Weights of a small transformer language model.
Size: 16 layers, width 128, 4 heads of 64, MLP 320 GeGLU, vocabulary 8192, 6.3M parameters.
Architecture: no biases in attention or MLP, untied embeddings.
Training: 230M tokens, 3512 steps.
Each number is 128 + 32 x the weight over its row's rms, rounded and kept within 0 to 255. Layers, rows and columns count from 0. Numbers have three digits each. The size before them is the row's rms in percent of the matrix's.

# q: layer 6 attention query, 256x128, rms 0.0491, rows 50-85, columns 0-63
# k: layer 6 attention key, 256x128, rms 0.0495, rows 50-85, columns 0-63
# v: layer 6 attention value, 256x128, rms 0.0494, rows 0-63, columns 0-63
# o: layer 6 attention output (transposed), 256x128, rms 0.0615, rows 0-63, columns 0-63
q50 072:112181101076158135125076178131164062137157093150161115105123134100140076110108124142124159132180094143159224103102120152208132108092123149115135074087151112134152136116151171133120134111080161
k50 087:152164081113136056106176127147150101153125089103150096152116166103073110116136152170056174111179126185149117079143102137117193138124124138107197107103099106151132171079117123160113062063102109
q51 076:143134098082075142153125128079133099109118112127203149173095126114172131177179097092168151085144129137186142110144093165124119111154105146123138111170130073142088139182144135154077139150055161
k51 085:099151103111088128108131099112158111115115157137153112153141125077139126182136151097135189101134082160061133139120126153154126134099111117139148157132174089178089157102131158156150133119093220
q52 070:091152160144122148077119119066073153118180114157094109129156131132119080156078121133154116137119121097140119161086111114143096164100196131078046119135182074097103108128159121131138146090139120
k52 079:094157099077154108178170172131063135121148146114164118186167102132197149132111181161131109149122105049108083147090175162160075092111087126093130142083113102208139121149181088145085154108138116
q53 080:134200085087167086161093126190109080184140124168181181143125094124127111107156145116117123129102075157114063099069122116091160155128140139183086117110120177142095124079108095140084123118129073
k53 095:171177090103113120140118179104083116180115104155148099110121135140125090044166103144129096181146102189120155091081096082123158144121182131140116078100164140100134144102077119090141089066059169
q54 076:174128134160075098126113116071122136125113104112052176160152147130091157166124155123121125106050135124117088149097126135114106170153121119085157101164138157071122129095190085157117149172118161
k54 092:123133107116106104112142088114061077098111098084102138160178118064116130145156121092126173081091121118156086164146176192134106098121103090070092165159109188175147114100117107143159181155133088
q55 073:180080194133148159135112098111045116096135116131038176114143123133143105153149151163143122096098166170125111100163117110139049169120151119126179165149117123149174179121101119167161132068148118
k55 082:155106119172127100059135148133116130122156126171061104173154093141130103138113130088128204190112113129136166159102121070157130112121116063098105179141124130064096099143114133131162120103170127
q56 085:175071162108068116169111170141094129141141087159137140135125124166057117088143076097106086115077184102163127148112137122173163143148151142112117094140118073136135104150135129114135098113138149
k56 104:140143129135124139121115120122134157140123126200111129118103149177106124094121123107099092127152185107143162143104113062149149111086108141118159137117139135050134123168171169099128134076155131
q57 073:147141133159149176152107132111144149159096136103124112091085147093134159185069156147168126160087100178114121090139177113064098141145173107164155175124124149181180164118132152133169084144091124
k57 082:147148145165136164080099100067128138119111136098135105084102125086108210158095173143134119197073086152104114119156156119038108103099207121155161145094105119107131176090141112112155118077113127
q58 086:098142132108203132123214138136159096141095150114149153147156134133112164091139152159153127101126115128156172151159166136111078140157131075093131094160124184068180150126090098128108100099121131
k58 099:077090131133147090129126145218171159099083136132098211130105130112112100143094131112137164096172106162154182104135157202145127103175082126101098121125071099120151105115069093148118073104146131
q59 074:068118128099117165127158186115099129142127112101134152090094077096196131155126174168207182147138064179173132159162108114101116122083135181140124074150077155167198151122133108135052112101120122
k59 085:112111181189124161138169131123101140081073099092147138158098116107127161130133155143152166133186092185131173129105118160106108135162129182163102106061101128156153202131078118078116062094122119
q60 081:126158133168080117099081140121166153097104126125205104097114103154116166094074105111136181092089147116187108133088139089100142096177090186092147164170144126155155148161127148137156151181142116
k60 090:102154110188114159120080140104174164139146127128139069108155105154079189093086073152114134125140167084152131163094160104201142073130112135118151136216160131155125125156102087132152095117086191
q61 083:119149112172057115069147148081054138164059161098143143141142119146105113152174103133149156088121157092098088145118153161134123098134123084108141085175094132171173138128101193117196158108093125
k61 094:172154136151081065108148170016109084142084136168108095141129101127087113160081109156126169132114120110091077158115114103107150099087145115100142121195157155144131151140135144120100127126109169
q62 075:162124122065181171148154073101133138078139141108059163108126120168180074130115153087102099090092153124118062126123142141046109090087141090196141184070116126159077130132084129103113131117154110
k62 086:147096127112078187140078176147123133150091179114061137143075089128179130126179119124096124106111162128136139196134096123074156119189201103122142139060098089130112077151091121179134123176142117
q63 082:110116153136121127091175100113175153128102222147156058153121185167157125123129193107132091127140115122159109147081120109133151135102199141136128144115114170097159110124157166131181138117127110
k63 097:091086127107069164123139109109148181122193209137197079118091142118117097150149123142128137131142092093107134178085120064161138115136170136113079157105139125107215106133122141100145193124157122
v0 080:172110104132176189190132144142126088139151207177067105084098129137110147106198137122123122133115062158129080089154150104135155154087108120175103111069184137037080127162147123067090127176172121
o0 066:091172200158107163107088118141146174163127088081119129134151148170135101111114120142110121116136189066142201176090109120116099077166126116101132101138153113152157125092152130160179120148074151
v1 090:124152101064129075116181105099098159112139144141113102118122102137119123125111091201120128219095128148133140106130110206091123160060164140154154117145195122124157086144211148128136161111149153
o1 081:145109139173147151139084150178130145153112155117101135173131119076118148082084153064134130083148101112151098132128093057078173120186076114166105138132073108134111120136104097175204076141093095
v2 093:093156130074185172164126083108185155144126067081112156068112133101100113110172140124031127093160096106148087148085078140167110106129129108163112172154195105111083132151174138146136100151147168
o2 084:159156112177093140189139176164089092083152164109148118198150125107136159173084132151172147162092111173080131101157196185136102078157099135107156058138105144168145148113106094126081111114109075
v3 094:106160150119139151140134158089106207141081155119139171167108125134131124135164126088079130102158118090082121148117126111200135165173111118122147136169072135155131029087127115130129147081078117
o3 073:189137082143099051125133128131133040161129110108088084066127168104091152161147154109130135133116132160095126100173121140116127081098153111161150153066144195181126210183180128158115131113134095
v4 092:148096116074143068186169116121164126113105160088122173132149203120098168174124175160133092137205080153119090136127121170163155128127163149159103178151070113051067166176115171090113121102176116
o4 077:153152169143112158151136157156079102094102064130135147086090053144199133118161162095166149137077107100117118149145136125070096138113082161146131035147076139179122104078125093180141151139111165
v5 078:171104113130112128118125153131089124124059160068147066140147127160139075131160119084127134131115096120109111120093074073109126083112107113155065092165107102095183129132116210119112209160149085
o5 069:100132159161127174100113119130158158168169056175151161129115111134126142117074176151133090088113139081136105139124138149144089080100139077125167154093099129106096130109160106115100100086082156
v6 098:175117139118105101158100137101145133150070140114134135120098107157109183153105104129116178133107124132122134136107127181096177097144200124078111243133139085088122170115145081119092086153159123
o6 078:091140107144122098146154087146155132094167118150131110163109092048124109119106177103138125128144093096160143166165099084127143154114064100177126082145097171147106119131165173140100180151142149
v7 081:184139135181157115121144145169049104189117068099079083083142150149094135096143119108141063171135147159187140072120150108139156113176123054122098123168172128129092126176121084113145161134143143
o7 086:141117094089118161109129147103173172081107168149212173161119108134186119162080102137094170112108095111101086122127115136061127120083100116143129111083098115165122126078074163129091098080089096
v8 089:111218159106122129045129114162169125124113127120211146159108156170155126131132151126154127097091139103103161144104125156151177109118026119095169030086099154140132139085108103152131144101124154
o8 082:136063093174101138222110098121096104136096163118073148118141128096087179159102122098121110104126119125132129079127134149110140152160208118138105184120106144149124108166149157148173119106174143
v9 096:166141093128133165094158116087127054125047126110152161119160084170162113094066161145116091148160123165158109119099130120100126122130070146104170066155137160094136121141138150126184103119141130
o9 090:101105135095112146115132089164110222163147050134146116137104139105167157128144098127143124147133127115123101161101175134143079095128168129122096140096139123113135151123106090115120166123174107
v10 071:122127181131131112060083157141200133075162080089147158151118143128130124134141175123088170124159111155088110109125159087076117127141119101137149198072157115141156174134095163134149156070131161
o10 059:163137080104122143177124092146137143143157113150165163028132108173176107100175092151112108124120140059080143145106108204189060136139143176117149073133124164149073110116092077089076050139110140
v11 083:132102140193103122114137162066096060127114188137087130105205163106131133107053048082141110141165089117154117115181136190147127073106154115153151103081131151174155162080133153102132150082090112
o11 079:126096141048170114117139108169137163113146048083121093111080131185163117110145167152134143120097164171121115159086060032110115106082079151118085165151124117033143107118108102139077126122167136
v12 082:135187149193146096120148101164114141139123077096112191113114097162095138137129203141188103166171153082101163139078158154105141111152070108116128114128122115133125139101065154135167143127110096
o12 082:157055101094128131166120127110159172099150159143171083115109143092190130167163124075144188112085090162142105058178157220165082181129173131144164113091130145156145138121164104151093144088124146
v13 094:138149132106073096147141073108158111092131149173139156047169103133118103145152165136138165126108122118091192148137174180114147098135136106135117159164125146211145192094124161121144134123142116
o13 084:207072115114106131131111119104104162091185170117091125163082137106176148118138151121133100139174122153119089130131124158105093149118152126141097122054075143131101116135088068163101089090091135
v14 090:127135088135148091176115124118105149160201113136122166103074193127112089196158111084134167154096213141076094098132154105015126111161099157148075148123126171128110214113091130105128119142120145
o14 080:115118140096132136133193161104157149092139162126143133071192113144144096077134144166148133117164086083129161166136108145207096145145131138121138132112145155191116086105090134149075126124074094
v15 082:093075126209099135094076074146105098116093064109080111104174124113130144119173178127139089146206159159122067147142115132117068158178127099178074110110135078120109097141141128097160103177136134
o15 075:146122165098167140145126191148158164150098173171162143153098084162163080160155074090095101111091175071145185058080183136131102113096091173121166099143135134118141096154132102042094130052120148
v16 086:196141128105088090145149131129122132109170154154157138170176117147146029125186161116144087123128098196135165137094130142177120132119099125127128106151184139100164144140164142155112131120130063
o16 083:148144139182124115098060122120136123194125093174132124155110071073123141204090138116137138111149122090161109135167181127130143100122145121109148152156110086101175090148142191124129131137172159
v17 090:111098105162089110134202066111148132100143064170052191121121159102116141088117117118117154169152149186137106137124146147090121137139101135138185101186122144185190170114102131134094170131142161
o17 076:119146117122187110122081175152156103110130177141204069101116130127178125089129123144161103175119112112123133145104115114143115130107131212116051150114116124145103077167103106120150120135119123
v18 085:093150089121080128126183169100162151125206113129112143107103050157151135116127169118149168075104081136128160113145173059103070166126089110129174143083146149097140096140100091143096106148100141
o18 072:163178200116124120150057080154127138194119109139161117153147195106097127114089090132135115111150139068099125115112106167186187100171182143091102119124132120110122148083106145101083142168145157
v19 084:130074090179143218185123090135087131118189132192125161104199094108085115117144108168104144180134149151138117129137138137129116078146171147126115113115185142125126154160146180128080142091144126
o19 082:134153149083120091094123122123124161126074127108082077106078161147198106091118153156165142098124123117129106144137142081120069150192160155140147138177114131131132128068152081141232145170115172
v20 085:057104144149154197164142061116138128088165079144094187118123057134109150126117104094151092100110096102124111121104116139167166128117159090175138155134132110096109090164117132098154088151110112
o20 078:158156144094106067097130164145146110124079129098171070098160162148119123080199094131100178169105144161093159137126105133101109113116082181109104109156135086122146158091098113093112154160117146
v21 077:092183115108072072066154089091141075099107164080127165154076160105143102123120132106161155177101111151125126098170117145088120090113211062144099181131163099149124157125104130107113072105098158
o21 067:122109174139183154196130101122180166150134120148133129138206084129097127098134099142110066093170143086115165163075065105134127139094048163152124123113068110118146094121105119126090107114112148
v22 085:109048108106129143110159075083145105144157165133125090114119105137096122128150124133163165117079160095105086165138136130169102120153126134082129151164083175095175160150094086122119131191105058
o22 074:145132172076089133095126135143115164162152078131076162129150170114171111066096113131138098178169119154156142107060092128127127092162164116154104082110090146138122072054122110089102083028076169
v23 091:091117156104087147058084161119145114122113158097109098077108138101117126115149092153107164131109186133122111129161119144200089135123174108098147108158104097090150119098140112129102076099200142
o23 082:119169045150117100187147088147100133181160173146097167138132098129122132121141139103116086141161114114129130132098085099082188128120104136148174108087128174152103117166171100137126104148057090
v24 084:178125103177156125044166154107098090154095138079158147156128108193184151126156151145126139125121119133110046146144134152078111165136151101166111169131183189098165109084116188108131098185081162
o24 071:148142182134181140188108104149163173168156088146125108149106137087117122152066120098152112135157139110188161112074139182172132079144162165120162110092073076102139131181127096145151166072194112
v25 079:146122143123121121097095137158133134187167141124085107169109186127134130087107067156123122121132060160135107118099160149175168132067144129055125136137128143125056124146065091127121165065116100
o25 073:139187137091161129117130129077178116093090074113151125070150113133125128156156129145121187185132116134147126147183085122069141109108088144170123133165115074124170102093122199157144097148141145
v26 090:095036090112122165160159087091132164144155100117119127100163109155149179107145088114117126126117128149131119141129164130153133145156164207065156145142140115138172175155126179095118160101156147
o26 084:149200199129156182118133162179124162135159109169117133168093165139143155096107161154174187139139135098153103144134151125115134108157180121180098115149091175110093132104092072147219146147100119
v27 078:104102121128153156196134142103116145169181082163123147109065111085077160126173089106092102125107175162144147089174087112154130100179150087110191117080104164094173099095134092097118149142157164
o27 066:131146072119087068088126154110121137146072122061128098096159134152218111121113162184196185129111084086105080151064129177139098130119148130103094092212112125163102155129130143140131111077092113
v28 086:168170152127138146109125140112144104082078140189164133128180123169132138154126142114098110162171140130120125089065158155111096128184078133174124077128178121081177133064183139131112079105114153
o28 071:096093095137170144106117137188142178189179141106137115158074133117158124085122102086185126123143127119207144176151138095175112103132170108094139160095149177154108107231115139103126173135175089
v29 087:127095131124122174140091077166107155108137110137156127137047190101095140132154049140121136073119094119150126166140101121108195090120074080109142161082175103202077136153117115119131157137132134
o29 072:140182129131130087129182148094161148108116151066133158075168149151149122127107203160151162147113137136093126100127103135144111166071183126137116091134126143142135146107118140187143143158138145
v30 086:114101177112125149168197165102136133147109178131129099143164101113148150153103134097137108146057187158131155090158151129208067120121190136128073103153127137146139145156170151114164137152144149
o30 066:137200168118102138086110112175064110181181115200128137163128136200091150130086144130119115137143108082117124112026149164077178119123079151149158139144134107114116081146122119085117159122103083
v31 091:111100151174137095154103158135154168142133130095106121121142133109130215143165114167193120105162138166150147148119093142095101176102104148152163182192086166177161067159164105162160128147126117
o31 073:136192112126143116104191129120147076161121161139157167151097119106071069152125199105081131132118103135076112103164113133148162140093115114120130072127181140158094186118105144116089094144089105
v32 086:110123099088112107059145172132154120139122116152133098163099147096141164194114122107126105112114093163134117115095142162136122112120136108159152100115139131120150205161174084176133125151116093
o32 066:126122129192114168181171096160103165138175136165128153120144092130157124148094124106142120111122156164177117117147139159183168163152117094080109124125146097099139101109114129129096128136178168
v33 088:142183124138166113100089138121088048147151188153174110163180152171130137060125182035116142117102160175124098143133130124177115168101145119142112116133172115167118167107183189184121088124096090
o33 083:110090155083057169102143181111137161152114083095117175092124138094173111189105122172129095150168091117110087195113156175129126112137146140105150140104097165040143136112132097166116155101162133
v34 081:145158136095098099044127152114055147139118173161149224050186085128146118134165127110148102155136121094094081119114164129113189165081191143141121182151085090141099118109108123120165049168090156
o34 071:209097109168094153178127104145186121136144121143149068190131098116093123140163111151092129097172135119108190151092100142129118112139085132153140122094169140088100127167137142165050148128140089
v35 079:113170128098165112125099150148148152116172083165176123172156209103084179126106175088106148126086097154142128114097153153163096140082096173173169136151201118086142095128159140152096143096098101
o35 070:143138091178123156110206145097124142120112197075153167109107089149196139144104078122154114178170150150158102123162108165126190161163166134098102121173083096157115146147085119110152143208168133
v36 089:103200105094084160106160104124133119084138117152151198085142093122133078144155157144107152114113141174089085188112140121125131138136080110104122121197109131195148097131101181111099109108133112
o36 074:196104159135128126176113142112144073130105160100096093120106156126150169108093108138184074164141084136052101107119106116135077119124159159162144127068089199118127137121109067192145136108124168
v37 099:145029072144167180099149101078108122118089129089062159139143090123049120165147127174137156167079190158126113125129170168160114088135144128116102119174119083080137112148143143128098161086155109
o37 093:094215136097092094157100134162136111149128098189137100115136112165206119094127120122081073130114079095137123110117103089114116139151087175150166129141122143139125119118157065112188096118100130
v38 074:090160099190145158152077141090100102080079118137190105105135098130107149115150109097109103110164108175134103116149163088155112120100101124159123092150156138109189105098100154080079104119102089
o38 067:140113065085113114140138131158156183188158133116105119115125154146182078174098102156131142100098164071129097152109125105145051081123173110120138121094125139093090148162161118122181158089113165
v39 076:147208167168149149175117183118120124189133137068146116093090117148088135102143088141122164028174100085150150154127098109096130131086139122130147164153152110173100099103107086158086086177205099
o39 071:087127036143117135185178133111125110071095167134084134194153167045057088154106188152124163120156107112073142162159115123131165129168116084130134107141090164135086161098130185142156117081060134
v40 098:142140112122085119163151122136138153133187101092119110104090152161112133118129161094042120132124135133137075073153174150117070122134151104122087166085185164139081060186126129145123132128167155
o40 091:148189110115169122116108136147121104143094153115165203145136072116088106141138077146162136123139116127106108146122078160101160130101094165117159082130128085148118143061100122091135075156077119
v41 083:088181135142118125150059097157124103126190105115185164100147126135138120126123146140090127217124173096135144120115101077128087126107105112148055163087139091150122132143068161147225060120137169
o41 072:135102117153133157197103145134147137171117170161144123135159096073082139137145115106173135076120127131126154104129168166130134139166160166103217136093097169105117072123220097083046141126120103
v42 088:146122099147139121180128174106140122147131190137118156163137154090059140108138134096184179117153088154182127182189092142110151072130123142145198168101072095127090124101097078101086187107126111
o42 079:097142192102140087093110081091184185094164077119127104155094134210188145159139152150084069147116142097111163102112121147152150170097100116127072127220129099117156144187121131122145124123137170
v43 085:112125078070075172142106090142102132121129107092139061121131098145096063178102077104146104095085087138099094199159127138085082096135114134142124090096154033100147094141128134160099147187152111
o43 079:105191183206133127136139160167130108152108191133148169177141114111114165078091142090103178100157165139132157087165137073114228122116112098075143133144122160118124145128145144086172106125144150
v44 082:158083121125126197129120099151129095125127106170083094121170118117083155125137161116107117102116160138121123137117105133104127111152072131202174149169104082099179111136153133147131163101138167
o44 075:127161165127156096072180165109161107131120165090182181157103138142179150114081117132130110167148116190131138078144136122150123128106176166070125127096127167206143173114085119103120076134094091
v45 068:134089094132155137105171151103152117112096131109067139151087179125101164068133090109161109114181178221136087140146110148127136153093135098133114063136135149086120100109155178120167111140214159
o45 060:101203151136126110144106139157111142153184132132204127183178104157159120186129107148089082188108082060108128127064141161102098094086115195123106126119136090106110146164127097155132130096100068
v46 088:174110124113159091121200154097150158114098138117033150164114147155127135078133165147151143207168184165122076143165102107082111159119080103139100122113070122047065106125102142105146151196117155
o46 069:109096171130111131056100140163138123155102102128169132150133123126145133127102087108119069134107084078140182079083170213161065105152155159090141162140152135175137137123186080162122111117113110
v47 088:140210144125107123129118161129158120162120122109104151117157138141134093121108121135143148149086158222150150158143111101092136133116097143124113152133100087139123154059139119105046134087153170
o47 082:104092140152174103184131115119132103102140163123114112142145144116060148126122154114111164098151165087116197110137161145133161109111133143079189148132164141150148106217131135168136123169072092
v48 092:152134150113113094111133162106086148083110110092142135169082124119161145164119157124108104144081097131147120158100168158105107069041177170158139171082152141151148077157116166198117099184143136
o48 087:104138106196190172154130113167131085159125158200113142136156045102096134154135087123136139061139177116130159117135115126112137193135081122110151101140144096095097154115170139108176137104142132
v49 090:118148104087068138189154151096134144174107161132105088135076135222123117137061157118175097139124135071117131103180163183182166128098123184102121091172073156071199125164135128165084144133104133
o49 084:058141154087126144093091101164096105114137074143158187167140091100072153141115084097103130103130120124162097141111082092079132128094113101125080135103159123156116123083139149060146085100045137
v50 092:174116138109179171109136107177116112167145160119135172122138129149073134134118121167170088134139124136131121216105116122152160125104078190103173129136116145116145070139154131174052155141148064
o50 081:092163126165108129135106159103115062092061115116106136109131155062118132152110165104094175082139115107093175067140140141101164127144137093134127099136127130191139161093157155138217082125119162
v51 094:097120093172162150148177130190115097183146146127166152084092166129158127164102142147136171136148151098123139177187153150142100119240170108132170131165150107176109149111131152098107140095114172
o51 088:173129158037176146157113172108113122045136151121109098082124175167146158106143150128153113127092111178140100098125115090142178160093101147159109159066114152152182134112098096153148153152154116
v52 082:122171127185076117098158125133101125176181160153091170112165135139132125147144129106176081083136150199118059122152176143123156125134151063154132118145050100128131137088133104123066121123183139
o52 065:153076133124097040157109066109124078127071114094158073139104090104093098143122122132075123158140129124086125148112085094091165138063125172086140111092160115081137119143083145154098120101072112
v53 070:127125102155109087112208121146071142082150109084133169149088124130136081114122171138111105198119089095134103084166204099055125105098183101130153170139154137087125153157123089061062100156093167
o53 055:157106081136177149168086115167156107163119105178143072117158088122129127062137080132151152107112163141125172189090086083155148134156097176086118103093086095149130101108118121127150171153133108
v54 084:104084145120167104125135159108165102175182138163106194080176091169078173157043153087162106142116115078139137076138146103122149140098096068172151128131123115108094149113175129125166099125134138
o54 077:155099079110083144111134115139100163063146105079151121146122173122169111089179125140107142157142105135141145162086093199146148165172149149101082102096109097118132125121057074129078097146078097
v55 080:116206144116105117096180120114127136146064181149149125160121176129144062160117084123132102100042107064126061124149140168075072140092127157144071103085139107150144142033094145165152139162116151
o55 068:090083136150140135147115109126099130100136116122107114137137121128120166094100143130109101151194151181147141179092100096160220139114147146109146116113175141110121057211104160149130147101153086
v56 087:078085149139117154096151149166138181115116196120153177206145135063089055156150074187159032151097099128104058168144098139092144113100164061080158119140152137104083111137097105115107116085162094
o56 067:169194179141139071075164104059114076144122085131097096100137109153148144049102170101099183115125101154088180119141136125159123123116150159097123146137102085144156122101070131141184115121069115
v57 077:124143134160133146107169110077130120118110153141033043111142074093091097052144097132135180106127143124151162152123101124160134123095131162120102126132125131203132196153144178144129165110109087
o57 063:138090127075083160085080146145130162133187111158099159148089164132164135181117144149076086142117102130087099111156125121084049090151080099130136143118134146037162107114136063163129070132071146
v58 078:081113094140190089145140101116101172093129117107143142100125173110140149050119174085085126068146163141174070140096112115133099164120153078079107133097130070147085088095083144113186134183179134
o58 075:154108118193066153112119182146091103133096166124138134150128132115089088135182164150161126188115134116080134110087163200140169110158123175160160104165109183121101117111143059109085144098101123
v59 086:159178150127108130107162143123100150115087159111154155199141160131173099144125123146153086101158106111109109132157152191143173131142075154111159073150114178110178082060139104118105139134122128
o59 073:097122064151127068109201121112115090152108086137126120073102079114116142107131142069118153137143139156115128154147138115170131129095117106073081135146141094098093140207104141140168179097189089
v60 079:114113099107072150117087079143167150132116113097003088110175137184131146096111143123138069120108123152138099115093141153152113196177124161157139108107220119152146158178152130160145093091143134
o60 069:123175219140139175127121170125125142061086136118216173175097161086139108160107091087120182117155164126130098121220143111089129072103104152130123091103121178166131130028081129115093118146108150
v61 071:122144108107135094122123084114128142166159086057077210107115173141129079098165132104140142090181062192076118188123129110053121150125124137150164165173155074123131145140083144146126148186166105
o61 065:110111140083132063098112166089189114089092139163158039136143081099104125144112090167138116113113178097175107067134156166203131091098138145113128113136128131191141100118101133116105080115094162
v62 082:132091134152118100159087124068070093128125143199139110119123077118114149110128111162119107149160099125101125114116126136120145132155116154124137173187146088148164063118162142112111133100159192
o62 077:144173085137124103078133142113130148147228077105183160192120118103121094175140143117147139144094132140158093170153113157117127156125148131164112074105122154113129158139098121106149096108039091
v63 096:122148135142099136185165150132132143131102184159151131145140155146137164117200105125116090127111115098137091157139064187191171147113128103130161084109079092130057087122096156212150144113103096
o63 082:162146178129124171082098107139119116114108123099070151118126118113101147167127162125103120112134135139115162109144123137094141147073164087126115194107170153135173185127166119147153106116142144
q64 070:135152112139142124127172146083027182176123109068139169098137145129121048096139113137137099168122092139102117147088053096061114128110111156101176104117082143162163187166098106057145080167166091
k64 077:110174125112132152083160156111087181092106144133166144094119148157159090110207139170159121109129112157153112159109061064140117088161137061125120107155069116125103140160156193110084153134151106
q65 077:102103181103092114146173121095141092123081126123092171114206125156098149145129181097164156110136130117133147165105109098104132188090110153117134104136115180164135182106148139151103124108100117
k65 086:126137115146170137092154198126091113194102176191123177102092124109125142154156188169175108120130086165112140163184170111147117178149142137130155112164101136151107199116138154122178126144147108
q66 079:219125141156117141151115174109150122153090126149183107139144133143124140127118157114155106144113133129190114119036096170098151146138155157135116150171124093152147159145099152127140116170111102
k66 085:178166112132169131110120146047121158177115133106185140132109171133151097126198125170140115111150118191137110128169172105183162132096162142093170108128158101105168116159106168053109104128116068
q67 073:122156088187082138073120193105138133123119157095156108156120192089109125095098148135138171128152119140150120150086156028115110159110151093121065111136070159099150163159137219120206142140153106
k67 081:096139098128053118062156086109055109100117210147116090147113125156115121141131171127064124149053136111093115123139154120137105145150147108146129119150101084062172148144098212070117131103158143
q68 062:127112143125136149161070195124149119175101123111138135179080142108152115116166107141102111157140142143166127090120130150128171128132112184147145115146104147139172128127115088147104065159096121
k68 072:131064180122131100133163158150143190215126119073085170148156131130179101125152102164141171063079139083080124107097134167122141116125081153060139118122108142131118094135105130157065099160102145
q69 072:156191168172186167121092116181146120139127153148096131131149147178138108141145143142137227086071194122119150138125131151120060159091154165079152132127142145084129125150177127131125156152156151
k69 076:120224120111091132162064089114085080127183133146150071162144098112107087135133153143102151098145137087086086132122144090139177168117150192092156161092172163120082168141145140147185142172154160
q70 073:156082103170173064150126111062172105113096198122191135191145078171133136074148116165131108142122060125167136110133111122128178192130086096140127127167148083120125154127118153107127115122116104
k70 079:166149122184202126045078089089127144097104113118154154146083136187176157093175116134119139122171165144147102086190118118114178187174139054142133108152118109158135147115125161119133100073156091
q71 074:143174146095179132121094095079140153102181204124147152151096187183136138168111143140138076106127186123122059119129124172133123191115091144158128137185141107114123143159154082146049187144159103
k71 090:153164126133175121136074099146091188109121118157150128219105130113094164132149117104101089073149183140149140088094153105070140121187123116095139160156108099131096152211117117109103166136141078
q72 067:124166100159192113150120078159109135129126103150090147106140118145180133096116089112093137120096108128090165120084107138075163101113117106165166077184107135152142146104093134106123155157193055
k72 075:123089114125146183178114118182127078048115101107141097116155141158166080113148073081090157082136084110116133111165087135103109171066128103135128094155098144158150122078133149187117149122136118
q73 079:103055085165146104118121119125138121138109124144136168096093112132137097151082125134140139125121114146160142105106159107129150102126141093138168231168096147117113123140177114103101147062199218
k73 083:142124123148098082103076100161142103209086093173104086150140097149156091145156140133084098090093104135140173088113113170142107165149144110137136180161087113118070132077115135107133120115178188
q74 066:180097176190124114128114180150107139102174166116128163131139096139106140133132089123149149152096176175169090135134102109100138142135131090180115166156094128117153126075167140122131140145097065
k74 074:217146103173133135083068129149139093115136142223155117089074140155084125157150097120161197163151128158134086125144155060173146123132152102112121105169126125125142157089153097060112136115129160
q75 075:160054121160123120041122151126155155133130108096103136122169159148166078109107115143109175132183113104209149082139085090103099110185166141135138066133097147103140072106101196130136121111196135
k75 078:145107106108097106097113105097170137149141215151149059088148148184123064130080125136126131129092124119150128093139110099117130119122116119146119130120141085140126082072119198112137088116193149
q76 069:074114160153087114130157060164157137123144112137059053120173143127120109086070039130128179143192191119148161114150168152110102096131115139142099146157122136077106108115087164083131146144108085
k76 079:052072133127087098182104085136116110122109188191088101152132119133115170099087089146164117049131136160117157107164156119126097147180127158120161119110132113070107179101089130154164118184088143
q77 083:143173188192130075091119135091108139113190113124129113113136136110137084148120082119112181101183123137200143168105148136103122152146143158135172128093136146121170131155151126100140125101128124
k77 092:148161106098068081092132144114073136153148177155114119141123130088144108125102125087158210049121110143134086156121081125102165105149136135129156177092103074096125147157142131178125161074147190
q78 074:089118130124035135129136120119080110170106159159115126141163195160095089135089156125126118105127119113110132129047186067167181165111151106117133107129135149142130156048134094063149116118077094
k78 080:086121130147131143140104156088101134178085156116088105156128115222121097126068155142067113140122043136150174123111149103155142155134067094112146144108160181110173146128106123095096128132076171
q79 067:046147124097129066167147119079124152140154103102107123126099151141168096166156176169148112149115151138171155143187107164128175127117144158106156093108132091134132172125110141156043129113128088
k79 079:144122116157162104156135131153124112122129184098103105135180126116181141123128139164176150073094106135144180162112115177144167148177138148119151110144138108153125109139151179182138087120192136
q80 078:145139098136056112173121117152053124109079139088150155118084168111143073131123067143147120067170169106165120140094170138130164131134117203143147116184102179093078105074168122125121092104151125
k80 086:118135125123046119147105126088133118103131123120088170152106131221096065172104038124123101095092142113120115135099163097158190072129082170141129146184115119127130190107103136065085171068127160
q81 069:153083174149058164080166108141111148142140156162156169157119141150185152189138116136155166143113171095145121070148155139104098121152106136230172149143066143097092092130107192136160119107134130
k81 080:068135099169127097169088131158144131169143186141141066123121095116072115205084125118128110097116150113153177145180132163150095055108110102131148169147092078129150110057147116103114132141160183
q82 071:103165109125180071219101104149144123168149144131098091076120167108086151112113173104101072111119105159040116094155174104165202124114133128157092131120156138129148094121156096147164113126091140
k82 076:075105173158150122135192083163150087173130138124077115141167157166149174094157112147082180172124112113156170116116121150114171127124155160131073112196131158156143180140160099116144152118097112
q83 091:138079135129147112135098095116125158110133153151121069166117162143169136096102126159109180146176134152061189126159196100158089106112142165160139162067160129076125186079103168127109114132188056
k83 103:086133136148134145109125166124145143156104217116076090169157102167218130130100098087076123098119167089076165133144125136176142119159092129097178120134165098083138177117140136169171121150174148
q84 075:170091139077140050127170204148146120176100164129134087158150107161109066072104109113154128085100137113076151064179198133163113067178152138133129122155129161160100161120163071139115147141094154
k84 085:159074116161150138160142111101203131146117122124090090154117154159057126110138102187098156117069163110174139153152173117098115105189145135128117091160142216159071128098159112173168125138096115
q85 078:035137107139078103159131152136086128151068052082124125132155139154130198106139112146127083140178129135088118135119189102099141085126121116118121095078121089124190134161182127096179079160157179
k85 082:160134158176117143140189196083114127157144122138110108083103112130106084115087119131076116151055143149137091190094063180115122160109127122122116156106125135093110131135114153092168149183131168